Each number is 500 + 40 x the weight over the matrix's rms, rounded and kept within 0 to 999. Layers, rows and columns count from 0. Numbers have three digits each.

# layer 3 MLP up, 768x384, rms 0.0575, rows 72-216, columns 288-383
490562409525548548561506492486494557538486450448450491523512547476522515440524483424469565501508509557495563540583494532524515471546542511505450539550488474487490503529555459491522479618483521464485533585476563477460494435453519510496496488462494540455548488529451512485421522542567468497
497586442527433482430495455472545453500424530514576532547550537481439487477479539495476466553529484525558487534460456493489488473480532518513529475511533552530488476427478515470508482523481545509494502539527564485551543497479444474571521551446436475520468542472515519522541441467498498493
477485592457565528517458566501536546482486426455464549503553531446438475522519502501527517500556488472481469511477464499486466506516505495476435506535492551556420457453562472517480537506502499500540508537469505491500462524457464515486509557468525542499517564524481491402510498488583498455
438528550516484491478462485567464399472533493465485498544461502531547559480464495417511461479512452496491525517513460487493557468524542441487505482469510488446482519442459560489507501494530474559549472495536444506575477457549486469582456455473449481478580505522537537531470586501517515535
486514525547497484548513556484481512563430493497436523540427526561494506540571486513524502463555546458539466475522513551436454456513551561490443518506481455533491461483513469513479443443490518510514473488484543516499541479492543488485523448535453473480509499512521479442572508532495483501
499558472495528540510500469537494564449510516515524553542517504559563538516448495559497480499428575477556528564498488491448518464482535482478509472543486505532471524542496518464548497489508511478464488497489517548553485456516530543531487460531535447545506460513501459517534556507507542519
545523460518494500507564520500512449517454508562575557470535515519483475487493557450478532546525488551490546532486473491441510489569463460491441505519460501562489466472529541524522505459537489503540486510529509465498491490575535479469531500466437466486437506502457498527508448564533484500
504458495491478554542429496477455454517532525562523463431544513460562473489587464555529459441433514520479536481544532493479485519437484481499476494494523425489525547483435555460575480427496548480521531378475514529517434541498558457442532554512559575552530474454543493499502565493508471467
486499498504517551501466484499541508497502476406480537509533546579431447506475513513533453556520556484526479542525529481529558504447488559452522485516473573526479443467568560569512445421523508451482439494491539504535492470560584478535481562488539484474458537410466467428534465535487597479
467475455447459471451496514547533406482526499455574462536496503532434487462488485467487463550538490558484500555545503549487531523534456528474471530457432517542542567503547498556519462519496506493476508524483431435476466481469517451514464516482507446469525522487563456465547495436444528482
556490476483409533516502463553494429474495563477487483417464563507533479522508468402520495507474541453557454475456542446499487469531501520501494484489552491513494515520486548476448495511478432473532502476557485512563508520512531588466466546542496490487495486540500464493541499469522545507
503468521557468500434544544594541500469497531517556515475512466513530550437468564488437488470499555464534543520551547545458462403555498545572505462514492523506535439541516536495551448459474522528517534533529492496500472463507499453518498530556502556546505481481528491489485509509425521473
506507461598544500545510457453554563543475510501569514516480528544495545467543515525481564526522469497477485526468502564443452525457543463461493520503483475541518504535514522541459511457547571534460449456512417503467531496492516466464422525508552525513518485547523512504558467536453455445
435555541474586518500538480545462520484443433540457566488540433496517481523517499534508483484490498485505478483496436489510507497507511465484535511516536511503537484528441512572550500478523498506504489472422511490518473427456478508529529511510436507510536513484457546510487543562468429505
432534547535440487518463494515501533468507489429449513530555494520483449526570464561498607536505578501493523497510517502523493475454473522520486543580586490587508468497529541557583483454496526421532577526524514532471547520547468426483560582427527464515528516501464478498474565448440582475
487513490525488526465501539505470525500582438590442533500501523501508441446541563560540411512553485548489423473444578544536522462438537468529456540488470528445573520533540521478507495477496575539513483542468489382507497462511470486455450612469524538468444543583499536462566516556453546484
499439507428467570591518481500511562382464459525508486460465478443451476466470455514525493450530559575507469470473493444531469428507537468501555506461520488522542466473506571524411453492521526473499453484449474476506506482494533517444531482506527470541486506554551532547514447516456532525
517482400481517515516463488429502423620491541545507376516442501503509575495453469529504446490496507505559534473485488496508592450481502500465467485517440468462475430434460514483526476468510522501549538438526471526429447449466516553470542470595479535515497457487510530597502595486524506464
473471519458497527591474403519556432522543466532537497552472556461504544556557561449547492462545458543488529512498466501426458518515441567473389493454468414538542512509480474495481522448489529460506548472478498555423505564489462540478490468453487450519538480482529456504515528461556494465
505513459480509495518529528520488503390515511498491549492459489469398500577450544478545416498411479568558482530437479523511524521539527492488536505535484487529490451499517535561521499477472461505528560452586474513433430478477476455394428503424470479495526490479541520511530546583554480451
603436503433442475464401523523520486544528519505480533499542488479499455458404474480440534544449558525560526559517443474516531533470470403489483566513487523488434536571420508524461553468466450494448498471494521492491515486502558444572470512522515481545495553505449519490496522514469501467
527563483503531495541481550529390520529460476543525440451470492525541512489452452481546553555542512460434527535444489531455528530460593514483462492560492538489398487538533486458531482516505515544499449506491516522440502449586493497490498476485491534562474583430515515521510558439511442501
566604529471476445525477561519440509497531463530464465507533483500540532537535466485484483540546579515482439517492515524499530497425524510534525448483567506438478558459427499534425530515529505538510495545562445504463503560488559507512463473493488498503495487488537515483520534488434576540
497516499480536479481506500524486509591448477496450521551540526525464580470521451493466488554538541473483486504511484543504497427502490471489478471454474451450506542468473494556522520490534442492557490453493486555572537509513523453581533496488478476447541529492438475509523450462580519498
451548507582454510512532461483497505582435461451486523512552533484463548573368510486452525537480491546540556508475488442471523496478508538484543540491438475517463548526490502505497490451566476449544496527465504521523399527447464529507569540592510493547536500548466601574483481568543493463
490508501503480472522465510429582494509507543523480492487458525520466574469458469490558413454514448492500503487463551534466508503467489485499450410479482538534457487518466490453514497526580500525541503525500453468544445564480518539443473481489514551512565488572539511520534574492457481496
467543535477507464517516485552557530530495520559494614529534439518578443452497448619557454525441480418486514526501501478583527494469465492459399454454532538538544446511489467485520520565516474470546522462457474516549479476497470439515479477500514526539550564530512523530501529501452516519
513526501532464486514605521558539467543503514435508531548442509558437511477468527504433563535531537518563449507511522534408608458528479512504566499498476497459523441526509544500615454451453487555434480465523425476523413572518470463501508532467516541488590455503488490565531415563420529528
572433443454468444498435520502473499514491583460526518520442494526490496507490454434502504530460493524470486460528462518485547475540477511498551512481530447520541514478430515438501548495485475497477544495573432498539490515529492506413522429485463445459492500523474481577457517511464455570
462466532554571447545483482532488479412508506486490491538482449632484527519475533512440486501437482448578548451543519481590563503577533419432466476497473497484528527492459488521507491509447481506548546480522575492485398509473504524518444488437518509508513472502428499450550497554489487480
489525537488437529477493501510412513483503554520533539544479538528473551500473550479509488426476515567541536447517470516577495435485491560511524508466514498504487458539460561526440529450532420490501528458497585507469473579472524496470507528480487506539576492492561494479509524529545516523
518529488536558564428468484506516507525538483545416501495488548494444506469534587500539425463507470471507495501497475528506480436515554508548437573471454482518535563551491549480596507552567548505537590474498436461532490495539440504520527494509444502461519490516510534532466557418522576534
476507468480545445491482487510487482506473458443588511488457482435476544498458554542519449440494553584451515486490496492551461502462470535548455487583487489503528483499431536484460421464555471532549495483495550462520483577469448479501477472525534542525508484540555509531514504469465514441
509528481452483461508517397442587477544506488483547469505576561517576465511478489385477543540561427477498496513526430523579535520520458520554538492463500485572486559535507436473483473564497452444553441512507476531517436565509580529508458477453363456508445520473435480514470443463561464472
503480462539425533538508457449553525517505518563504507499521587481431517429499570531453470579482493500464477433532472430463442583460554556452500488477532522515568518568516551486470537581585568412516502468509500488450515528522493458577467447502472505473500480539484480492524471542445558509
474469522508545493502542548469478531556461496512467496529489544467552539417530427535546491523520559480485542450446467516513497525506461505463508472518539516519490520530529495467514522455453405517526480485512448504520455455483458529562487507544519436509479494502497494504513498510530463427
520499479478499537509575580528456438617528521469535553450570491520467523513536539550519570497501483581504481564481506537464475451540514524439507535502533421490428471486557500557459470474453504489486539457559498477517473519504466505505482514472549516498517482467502492480441446475497555527
462549483390420523431529527496516473478480525500507518512506565511472498543511429401548460545539525587470439439507491489435499485555509553547482463489465469475546503532566476456541518440516454497489525480531494440495443573446524529482504529450546486507557513522544444551444462416587516471
447507518493557483499514528529539472529554502492465487574552447539490530536504436475450544515531575487493505478415530487516478464523516457480466444509492562508501522544466442600487556488511527485461415528520465515472520562530481472492557520513584510507470476497443487417508485480561567497
523468504442502508540494541490491571472470495537464570501461491471458573470466531554498525557519457538527490504473553518523543477520497410521581432486502513520510526502497506522457458489536406537445492477527460506540510519558413547461493425501461593476495494471497530434503502609501473488
507567530469504536521526467471538508516521525490520507553447562438417505561452423507477468450524507452547517537490548536491505452538456496497390578466530476542443513416443473502512434481484465475440545517511485467551500520534543551407554456474464445555523493506459515481496524528499513461
509484488498509590517490478501448495446463492445542455556513488473503485572525534499462476496470589471550499525492509463549498448504484466471574502454483485457477439463520525492496503500488469433523583476490506529460474499526520537529495496503508566433509499516452486470420531430426507457
583447562496537511464472537463554495489531545529482432456463453479414505454476524503530495520583426488495494526481533476513480440471485406482495464518467498491456464519476509499521552510488443449566460525497525400476590489529483508540488460575542498561506536460439481523463491534510573501
460549537467458469560576548520457402569469437543599528529463498513478528505427489460416542518502466491504477473539551525533523517530407552472518553517541485538441523566513385526502566477556537497541497487556514560512557532462450494474485549549534540459476455546481546507571493462543468495
510486501554490540491484489521541512456450505532548523504518515485498536486514535529495471501529537486490582501464491457481523468455455442520477475488494487462541423513443468548504542528501512513496554496503535494564484481439507481437533407493544461527510485558477491466467507560587499477
528495417454428555471431456523527518577545503492557545517586584427502500552532549520516540450491500483529514552478481563376547496588425471455425529554445535593495498456526507441454546472561439468421570534524449473481551553450526444506481475447529546485503487591479455525460503441507534477
499531440495442484542528403496547493602484484402547584479578553435430540526560464510416478496507466528533533528485501545490469481461495504568462493577510433501530399479538536488552498504510466493433471510508474466492512506545423497521457469443522583460450442512497413548444502510434446551
533518538547503556506526516527518520504473553505417489524440448482531500473498496451505498510574501481494445553467491474537545460485496558523476499446486580548517481543519476503517482449478579484532511495478520503499439463526459574470545441480563458454459491480510530523504539481511448551
575507517491479414537444513591505518481455440544461532513506511579575459491449446546504464528485516452490494526529478527481493557495419443487488488493514531449438499543502436462578537539514470455487486537480421451510433515505515509535470547477557534450548532563479468433459559581486500548
512546486485504546496526535483513528521499448454468468511425523513492505518480532512540551529503501517534423498427500486463516492497493535540513459450541492531539470472536503558504450505482473512501510491519537527418556526506495469494485581428491497483499501421469425494517539507507475519
404452474520541568529466493454581511544554566471567504488555592470530522511484545485448518450455488555443484532500474511475541520554471525515524535520482493609521501567432522455521548491566559501508555454467490488429470503506528517538470576475460472550474496520457515556540450431495530582
462492499583523499478490505521538458532499503479519446482505513496472547557511553496493506509490445473589516482510535502501479433478471475458560509526484503490484472554415455374522573494509444413473466508511469510482511548541592502507512502521512467506511503470462462431400477470505505508
485527533566527528413453501527515518493476439524448443576549437592550456517544514499500509482545475507530533436430486540504508521512550515457515505530453535436495462514549502537488494570521557571500474512537509546523578578516518417540531414419508532513560503583576511602513611495500538529
537498504510546556480555529475464476496410494545500569517512572479531514504468552505514432486550492568418477528506433527551503447487502497530552485496500491494538467469466477421507561490474435475549523549490505453457458518441494505541487444526485464509488496507529451521491447524458444467
428487543504473520543505505470470575481512499471475473525497516553506498528461570436426510423531553419488516571581519493538550605481550455454531511484539492518485461513436446568503526397500466492534512588479517465518517373527469474447565486527470561517508506575475547521536465467505482558
533524561527492490534528468465420585537436459575574484535433508536455499542500516518500473533526515505524550483485458448538488549486471503554528572612561462509476513453515516488553530497470533490466460419513503452506590432574506492550559511474508458524541467472525524528507454534512508483
535420431501558542546534437489547530495528524516467496533492510507527566479502460477490514479460520569502478480501473553477476500490505516476484480493495457505517487473533483433508539501469477544524534506453414433429477400475475514523487497500563462494577570499538536536490483524551503446
527502545455458540474531495503479542500469426528519486510555463452444522512451425506552465477504513451526534458442507561500518498480504452523485514508527465482498438503544508446568521509492517491461513468535587471554532528546458459502502525467547486499539515587522568498527526502450509501
484446527452442519467510540477473508456467481536555470573519486453520458524511502525508474482505537534509475553538485470509488479465468521557457599502445521465499366445519481510514503515446554567456555536557474503530482505514461480532506436515410443504489492494520533561455523502451498589
479539512525498475514460489452504499427537474459499526530495504462463603565486500478463503492469484520488411552471463471537504479515510564499479483562492458505501515529461487551591500521566538433462490415516506513484505489467498447486546487493500466532542526518468487538477498573535522487
452560524473431538462483437484491453454502486535551509500530417407548536452486569532501574433458446493513561474456548516455521494469484475544452504500496475502462517522498494515494520496571579425559506482524482468544548527511562498475489535501523541559499458478545594455480545531458552526
458495522470458547498457522455578504492506487462543453504458464560479533507470558501483551508465540511471491565470458470513547500493471466493569516557458499518451479530491505513485465466484496475578503462478519551582512398485482564492449540524529538445470475437440451522569524500498488518
507531586518469498537513550503496488414458492531534432472547503522458534516471495521453423519465565534498507493500514531526471483478532544576578417454451509499530446469509466525554514581528503514465521531572436545504449482510503437525533525431451546513483470467531512518521476519547433514
511498514472470507500471530453489512478516435501493525478449495570454567502436498510528427508495516393484531502553485557527523527452481513562493502416568604485460470524468473546469448489440494504480475489463464460446403465476473503489442463520526510516481557482496559427518457499469481511
507516531512487507606491542547450584470482553470561462397507528551524548515463518534551464559518482505450531490444471429488519445536473472391471441596526514457453492499456519481536547475582452570496461466580515573501552577558547545445493530513501477490496498442452509506505492518538491498
453558523496487503479413425525478483415465546455543521486513553524546541542534458455520489495476486496542486438492494515483594553431581498479432454499416524528451529513470511542468479463562466569464524506461513539490548432476526547515475486484532524522535493512531481495425519511522536537
501481563523500485470561569504491479473499436488443559521496490507475578529490430449476391476556520481563485471455514498494527435519409477573523569465528554539514551542477550568493478462489497488510489510524504469534577528514502461599578467524514534452476478437548444518537536489528512518
514477498556511451492501535526559500460518531585487464469442501476479460553471492454512509500447458425525484525552514508560493474577496484492477449472510524530452541542477471493487518477512468538443502445498558506466476526493507533533493458496495418525492519548503479515518481514408504566
482495512495512489495506471487498433459453461475519511429526553472531505510533533527544497516502507620470522491489510527488400486520510495420557402468543523520501472459453472568436510518501560464553552475472527521504576477404459526483479604550423504538519443475556504473491403499472466572
532544538512578426531443456453423515530511464470505493471484537498504423538486469510483488495552492540502462476490406470531471542468428458449535471532430458472547464498499500548471597466499449549542472476528601459458479550607532505516513555502507504526541422440538522492449451531563460564
511475513581524536440511418558569516449486488477506546549494433511478449431526467444484586404574498520421572505548479534537488453504525478525518542477417480419507451561518553431529512550398507494515527550510582450442438466495467498454434510461523506584515513530487454495446554535477475521
473520492498508497520468503472456533494570481537556505527524503473454490529539436495497487475564548457525502501490489479569532498519555519528483498502468520520515499509500560495473556507432567529467521521472526497462504496407490473521530592493558492535480484502521511464510473511501496452
541490475465546494478472518553520541533478466552488521554519430445500561519498531542468524479537526567538524523505524506572463422497468535521479559498496525472464372610467490488469491510496439469429504506483518509509526548518493510505545524427458461528502490492495578467474585521568574483
544448478461533463528447509477483544531541510515482466464482498483528597512559430526497532438506523464489554517483518550496456525494470553473445492511521484455558483511455424620532521528538511494523391477454512528514477539494482502493525476510543546516509460556410493472533539495549525454
500503537564470444539534465477522465504501460525487483526469518470523468493518462506495472531514506476515527489540504499464515521530499516573470485459503522506516448502488500436467526542449558463475463523517563482390455515524514425531582528573450450486489533423520489463455493511456559490
551592524530486502496451512523497532475473500497425459545522556511494533490471529559478450540481485460457536575504515555462562477521478513497482553468531521495558500454440532558552494542539557490462429461523465495520456484565592489497530590437468570476517434453465522525485531474566564538
454528519525591460506571508553435546552479465519444475527467489499563502522542463497435496516491511560500523485539397448552416563510556427473491513488512503475526472483497464494420554516484522529536522406528515419487481557494480491483500523476488389511541576481478510510510523537494546473
500456510557585486490524495452530470458549525568551565534441536435584440517440513445539515495466490423482557484531516529558473487475524537551488530461439534452448517522499465478416542550398514485526511523499476492511521504540477485430491519475478460502468529518543486509492520544415443557
473490515424454487541511436551453507466544557446470470453505493497499483546539496486455471455457561591430541506519496444495461520474534468496532506533508431445503472400538488512479516428475485494505523399485455466535524500572509549548463483430474544419562451535579545522513538500513516524
521512493482470489507498515452478511435542452498498491472421543503493492524482449484450523432519544525488532486491490472521484584542473535469529548494514534479502493518555538517480385568535530538546542497515502527409487472468584547488484512462536517550496493528488505558475539498475569508
480545504478497513497493525533480559452463428530502528561585496500470498508550447547507449571479536521455461547426509508556474492543504519482472524453548497522550496520542475532511505469535510518536498519519516546433514442542531495503466527433472430513469454454432522472515558503539494456
427460487497450508561528503488606496576487564508534486529508455449534497500561527564479470482480478484525529492490526471520479504533514488459518579502499579514460466522467501449509499540456601573544503504491507487513533427417461537429535467454496497453534505505506507466549603466524553544
454570443560503494511551555543545560512501482475485531555522519539401561536484507527510526531440449542497506529450512542508519512436517388478480507495481599531425475515399497509503413497489523415504435489517496438473536468554491441546446477544566503535503517547555456478460483435539473525
529499462515543538408542471571517480491477452529509465508458493533494487506503458518545496507506571446546496507468512484507504475490480445505500486483470454598508458523493457527551595454484543513471473449483453427634454492534517465550520490483475547523414544411500501492514502485401461531
443510481551481515495472503485443531489501477479454479472452514524587466487435507470552512536481508457511466454457455458525518539522541456486480554500566506436475516488528494507461444539487517562500522509464502529517535502460458509508466523541467553565510513481517535361529501520501503497
513552517558482487418415440504499562510487489428501469451487427513454495520559484520465504521584461534609492469514464532514470488490466516485553510502456512460499463540489545450592521499560472548530519560557496598601426519492550511394512531480533510521530471518472488543494548493486587501
572521500473564452463504574495468494475523532514583499474475561430533484442541512457492537501487442494426499506542448466495531591539511461583527487553487493458534467552487420477487477587494524556492568494488472532452483509498475475479437497568508544542477508540597483416505484441485521488
554425473465506500515496485451484503457563452503527503459477440486524493465468424526511452450489520452510555487558434462525547529457530513513466509493538493551574476493504553500482517533505511501482491509505538519527497503498566459479511562521571431574470556491545480538462420514477477600
440497520514518529514542425437531536437496587569492542583489558507548450523527531540486495494471527472463579519493525492554497518491504594422494520524507551469478498526520477474497534482507480486507482471541485467482529489575464469443496436537519516466516507507502553519506513567584529436
495554489504509491524492475489457433501520486435529502502453467499514505507484540482505471407435569460483492511481523513470460482442502481520467537491490546491465507552475460450541440480511566463487475494468537482435473569501494434522469558500530480482506524556491453531509496561485511546
524467470505503530461459603488503477469472449422521554480493557501490491470533507466483557486485520504513581491508450511466494498480444486513482527509453485463542486488535522461481521499497402453595565490601471498570501482485462520528520481560530464482522439502506489531521602434497539487
443407509451512417496510468488469431480501541507494545514453474488499568499433467467435532519448561473472532526546489559512510518564494535572552479544480445496503467539455406488473495527533493443557541445483467417470497439456534528489442529520525508517460496525470477416604564517490481537
571495493522427432468486457481482485421583447486503469570415517441479471543474479451484452593491472578543434506487424463519541478524507503523522467529528505465559493462497506506511455490527533552443526495522508502516482498521467574465478436491490469417585506487570506502462573458445475554
533486487459478458531464437441522486540548486488531488513496524468414589541510443580522450514520554508541589508518533480419444469525501511529508507468490437513550476535417556533467525460492536446465379487491584467467547498513511503503503544527540496484450560476501492507422439551508580540
509530519593586532462494545445503494507509472579440449540516446506564471504467504489382502540422487451459485514506557460393501491464522531483487475441456548494513540552505476541506586443502589476452499465534491537488530538513540487450519477453415407452449502494520479545457538515496516437
471504509425480535497502551544490511468509520514461479511505473522484536448391517479448477495501455493533520514469516534467486526453515464432511526480530494478452565498532522512475455530510489475538533513488483485539524443503532514510475492505497502493467516535506468524534519499488511490
591435507541494459476501563434504505538486586540537452532516492544527512409525509536500571541482451441529505541509513468525516496549498531475523554531499477454549481414483543536500525492530533607481475514519523531484547390492507506524523517448477572451531565488512361502471527516514416472
549461521572448505520598438489457426442470505553471560488491508476510499436510450525511540528507510527543508551477516521515500524463439507500516530505461442505481505526571550482513534541497493511555503442550520450483438489485546443546507530506492473435485544482557450550515559510500453469
515534497479537501485525477488472487470482465429523513452425513507561497561537533457561583522527538514446459502551457510518473490481504517490554479475524553545514524561549518473509480534515522495480504494480402525536563481469450576510487495509544451552495566515539520555502487520504480503
459458502561544527538487474502465413522485459466506481508529493511475517467538490523508522513519516492531547495445521457509483536461510498513558516538483454532507500468566572540411502519418461450460483448518522547465517462494498480520537549494548490517540468484445519399532454562449467458
521461459474462519488467390480510544497487553464467454508477569459543512474532524481502483548514484530506405464521486430490541503543469525506503515471495455546566497452419469497531538539426498558439562491382493483482450531481442429536503486565453526451507511492634528516459487497517435477
435562632542507465547507530550525534527517522507523537483516471464512517426445463539506488464445409479445531505452514523429481484450447465543487516469559544459421515491511518446520534536500513588477489506478482544478484510532489461508468469447495457519509491555574514548528528540484545521
473464517462433471495545455519510497456475471483528510588432530529503536559465534468519483530436473478535519528492510502479464503447523457491590432559568519507441551513417491501469473467554458514487518592475487477490515495527569497495484511533506497395506527465453491514498459508507545442
500428463542535507501550570553514518536477527557459537517533497464492570482489525559508569537503502525508431486534540448475556435498442561505509576439522511448499517453496532426576533446461385490507477505548509533491384599541520587431573516563512544494510533470515540533509454544501469528
514476460452500433450457497462505475507537468499533436467454504525457505555445526488443434504574499432490476456528470519395570513471523547516556526414480526500467547545512471477510471474401510524454500520488453546502535568458538510490558511551510567496460483478513456554513444460512510541
472469470449479524466485543491536480544479526486481553506561473536508520512464508555512485485501465533596501540438410543542523530495510427448477451519515440445448584582475485521517417447567511497534489503593480529490547467467563560468480522487491476585550484526456514553477557489542492531
545496494517479448563512442535512497482510605484471480425455462543537463491448538436467509470444447469531532507539513472421488511451488498470512510479482485534521501463564496597514493552475517508491514490486544434411509502420544396547433579484471522532520497509498477417516548528527478435
514515421547532483525443558458485458560525425514494471486431437464527531540550470485549529504520484530448447518386507537456426492586642516534481448491547467557525570461525498478550518461496530477490526533493477454404523476501498527567535563520496497472485497544550520526522506493489501492
481525496537524449520487518527510483553550468434473504473505477458518525495496560513564486503466427464461462496523523566553525515422490498553524506497560491573471466467493519487545454460455510450476500438524503370512450481418495463434477429482557575486424534581544496476505589508489441446
404523495507463473518517429518524491524495432477563481469453502462475481516436465536522503626503496556478512533554504552439509467536553507443573445485433528610510518526495514510486496541537507495488491559465486442405526530454516567475455471486449515478475546520554446562445524554548468483
547451507470563451540448464502535550563483489553454451479520409466532478475527498539543477497531584461455546489458558609504480533508548524452485530524525521531485526524513529510449498488450506477544472529487470499518569451491516484488477523488428502527522593546454536466528549517448490575
464508556517524499518469481508525512506522484457432541473471553522516456550495543496442561534480475486530498547530549452522548482467510488499497499581447540541462555477561492450547462497569559525455511528483447497439513513491460442535467396443525481488458512530532518508473480534542473567
516533493509468542552489471443573540525525449446544493498582505539452553445400490542462527465526474528508465470487540490408472480474515439413421486482524495541475518487470505539516461486525506513514482501452477481544517446479539460500490497524408529515517525415475442529479454561432505442
560515510529488482476514473498530478489525513536436503522535529496443517492541432419454494460441488574450508558469448516485542502504556508460443555470446460444529497494489503478550472516455549514544559478461525480563454383465462494512526507497523509480444487456557516582460506545470510483
471473469539491463490440487523564452526539529443533506539517480517487526461612562563532487509568493521507534488473500532541532543463438494537494531442481528490481496457518511471500507492533443489551520591488489475407451491500519494463523437487505445477521575479559486486548571522454478503
455426425546491439446523441496487456518493503503486479503476548471550552420491457393511481529551405470595491533471453430485542494460479561455518528546479483490463513543485476478512481427528492419453528491499573480546552523397520533538533541564483535498499537568469463484514439557488527519
544474528431480504548454548557476554510496546540553554562564469474548523460412425525470487442518506569491476472503513498504496482514539559509517451518507533479475463485468525421497470528444555426472562489447479444523492545515456598423485493464520461507471504529427538470471537467496546447
457540597479509451455602486526445464491474491571487492511495484424570528514484492482480476476491515535528493475474524498457481498554500494528491492532545487565435507541480501500481561528471535470437526486459505518521424576497521498478488450548460458456501548498474535512441445478458514464
517470512444485519551487467532484487464496483476549484458455533488453462496491559464548478459503486539485474473492556496531503522501388505478534498506479449538560556433535497444498539493489465522434470442541515476555494507545548462444509523436514501508499470469512499515497510512518484457
495545482513514500458512480533554518516451490500543457579536517439515505529607512535443407416533585502506580440497471511543506519571474444441464505497492512463470466540575511510445540513541511496526556458462591500553496449439511509590509455456492520427486421477481478512517476467445545427
508495482459476537470517411511475505501520539583521535513532465563487457522494568531510497556501467490513571599538490522528509507495507477473524497521496561487432479482449519503496546481492478495489510501492531478506485459501479546481449543447513501441478507530510419498517515496487500504
417541542463487545557530516473542543504586513507445504530484524417547465529531476542481447448501499471430509528532501559511554473471462516535515489516496495556455499508530613465492483589496534554540467533516518474503464502532546492428540468486516434454486556420520608480438486555516573452
498542441581444480579524491469534446529470497476536463479525499519463564473484496480451581535523461508416529499524418502440555482478491495578496487509505452446468553483515523465478493483545500533546538479485480519547550492451471526532519468512588515424404503504517515444432502465495560491
549459535486495489459543489563515475554499484484508501465472482521522519474464433547469467485505453549455465523448441503493524454461478508449525437492528467475493439475548445528483559488466499434469499530510532477398493437479496511503493515437450505460508505539559538557491513487439519412
447445530561556460482469558528501540495516452509517522505475479480440456449486503453522506538506479432455468406520450500529516469503473493537529477508530511564522534490619522487547546459543455515509500467466438506477500469477536524501588517490584438556498521495456502523452398440444540457
539452479536537498525450563456526519492508489516454483462491430465500441483515488468504557491540511489435467509499534526523589554499475566520481574463541470510457470572522422456525519522548505492501573477580426471536517555568557521495545481461566518504424552532505512505591471498510540529
495526477539549521495529468521543586489454466430434518545503538605488530443530497525508462450558464580535532472561498471532451440537536498505545530536557504513465443573495485422495449530544478480522488541527558546470452517497524515500476532469503511494562462530518499490567516581551543536
487430531529403490518478448478445450487557550484418463440514555490494496517486535438508485539498428449529448483453528440481508485478473514500584552505480460479561538461555529490478512442440442488482453518546470379504469520505558410483575496507491593524557511457538534535453515482496446512
503426505484509530505549502504462463516453503526470520475437447504522477531529514506468557508441526430516538537517480419521506491540475627561548428574497490534476486505539491492445420500511513507384516484578522476413539533532480488538492470524454536422572509483455518496525504524539525513
551514495505445549524468439474466465459507518478536554505455568461577494497526520497544570526509481522448488555506487520437508564420446484524449496513515493543483457523490460520517453482480505494541576475416485470468456443487625517563487425490536546576451482482504448455473543445514497526
504495523534425469546504560492513443550512499473466528532445469578449505508521471486474477543579528508450550504503462515417468457544470552486530440516513560476480458521514485507546534520551568512493518457483477401516462461491536437509498555622511433489534496510536563445471491516503500453
485482494507491559619535492463454550546445486462504375526482490585468433544486401472505488452483597458490602482491594573517536460545520514445503451527553538560490527402487504487441508490468471485511488452508555513488435480513521520513541533457495485533497532540505573513531497516555538505
572486487525448446441424516490499432522537490492522522503508580514461528508491535495420464509460523448508515495458520537523500511479479503543539496475473471526510508532513536509516481477483458442487471492571423454541519486510473534523458538555475543482418474487526485491475537414530498501
468511511584514422523500521527517486500532493434494469466512531443524474399512492473448484449479541409474424470374496533486417470505485504511431469482515481546518579566546490425583456472539558527562532417395504516545488492426465449529502521536490461431585548536445472496533533530500538530
503485519484521481534476464503540519541484444465448490441496458550491491476504447453521515477484499481493556442577543542533486447449465528435547456476540513494583490514542547494494513536516509462426477502453528480457468526480502472458519468515642566505494428500468489510416538498503488450
493478516516556511530499465517529538612463523483498494468465451511478409444527515516455537530517494552528427548511500560536505398503449517458476547443473554492581558503471551486561478498528538536440503531490495470484513519448556506482496536539479513495477574589508524527474544512455582488
539487564415524509488430543488474469462447467520556458446531479443471437504426492530454490438532451490504391506469478501522538523568577464522465468560451521545500496492455541477502437438572476542480565491510560492493536497478569511523459454566488535516511527524506519474530523562511504455
498478493490547509540568629512511536512511546456438446435550488538503463477522503458512557478520519439507425514525599489541550499522552460497432481483485486463547541476512462443528478509506453493494506543520413516498512434521486458488519487558530536574568501543475566456462530462501496519
518520486433484456510499580536493497572454504464479566460542504573542527440502481499477483481580436459509559500543528489543541555519493501514446491492558557468522520448486565551441492467499490484619446537509507510449506513517536478491434587477444547466522523493484514428553551475532480509
524509518479492479508535463422438470494513433468450540481452491492428517498449467501512517424523476527469469512447546446472473529501507481530522539523529453551485580508544506512424527442484524499498488546475491532548527511513445502517557441446510451545549469535493526538478501555468498442
458514470479592498447444455500526476499473542478493481595533449464469425427539489498447483478432459492508510408508472562510461506419544502491555488484525463527528537490460477485531560523507560462571494461413538428504498497550516518532470489428515423496510530452471480490512585547487480492
456464504465527592539494450563418439456396505549533483489561478517469469462602528483564520453512505474531551544504466455467454472522455440434476509467487524554441441459404472543489532508475605527494513451423507569547463476514564397499473453464457500566459463499486500463500432493507466498
423477487459488468506581554589547483515449561497496501540492475552516560485458498515545557475477532474465496481570519494419514481410440522503477497548462501503448506493496475470546512510532481525527516502506464495574459491507526484509489451515572592476514523489565447513460567467519501522
511531498529411502520475608487519399506501476448552595458458540490517535484447582462537523538467425471464450513554433498522545514525433568599464506473479517477531505424480585563560454555537498446538466553542479542466524558431573504432423502536526413425488526531554465425489439497461460473
520512481487503556486484475506533508519454480511580562459519453460498483455464463472480486506518469554530482539569516504515471620520545469496479495535434515501485517475461492497420513522475522538558523480464572555562490517498540474470417446453489482494506519490538494459549514526471480491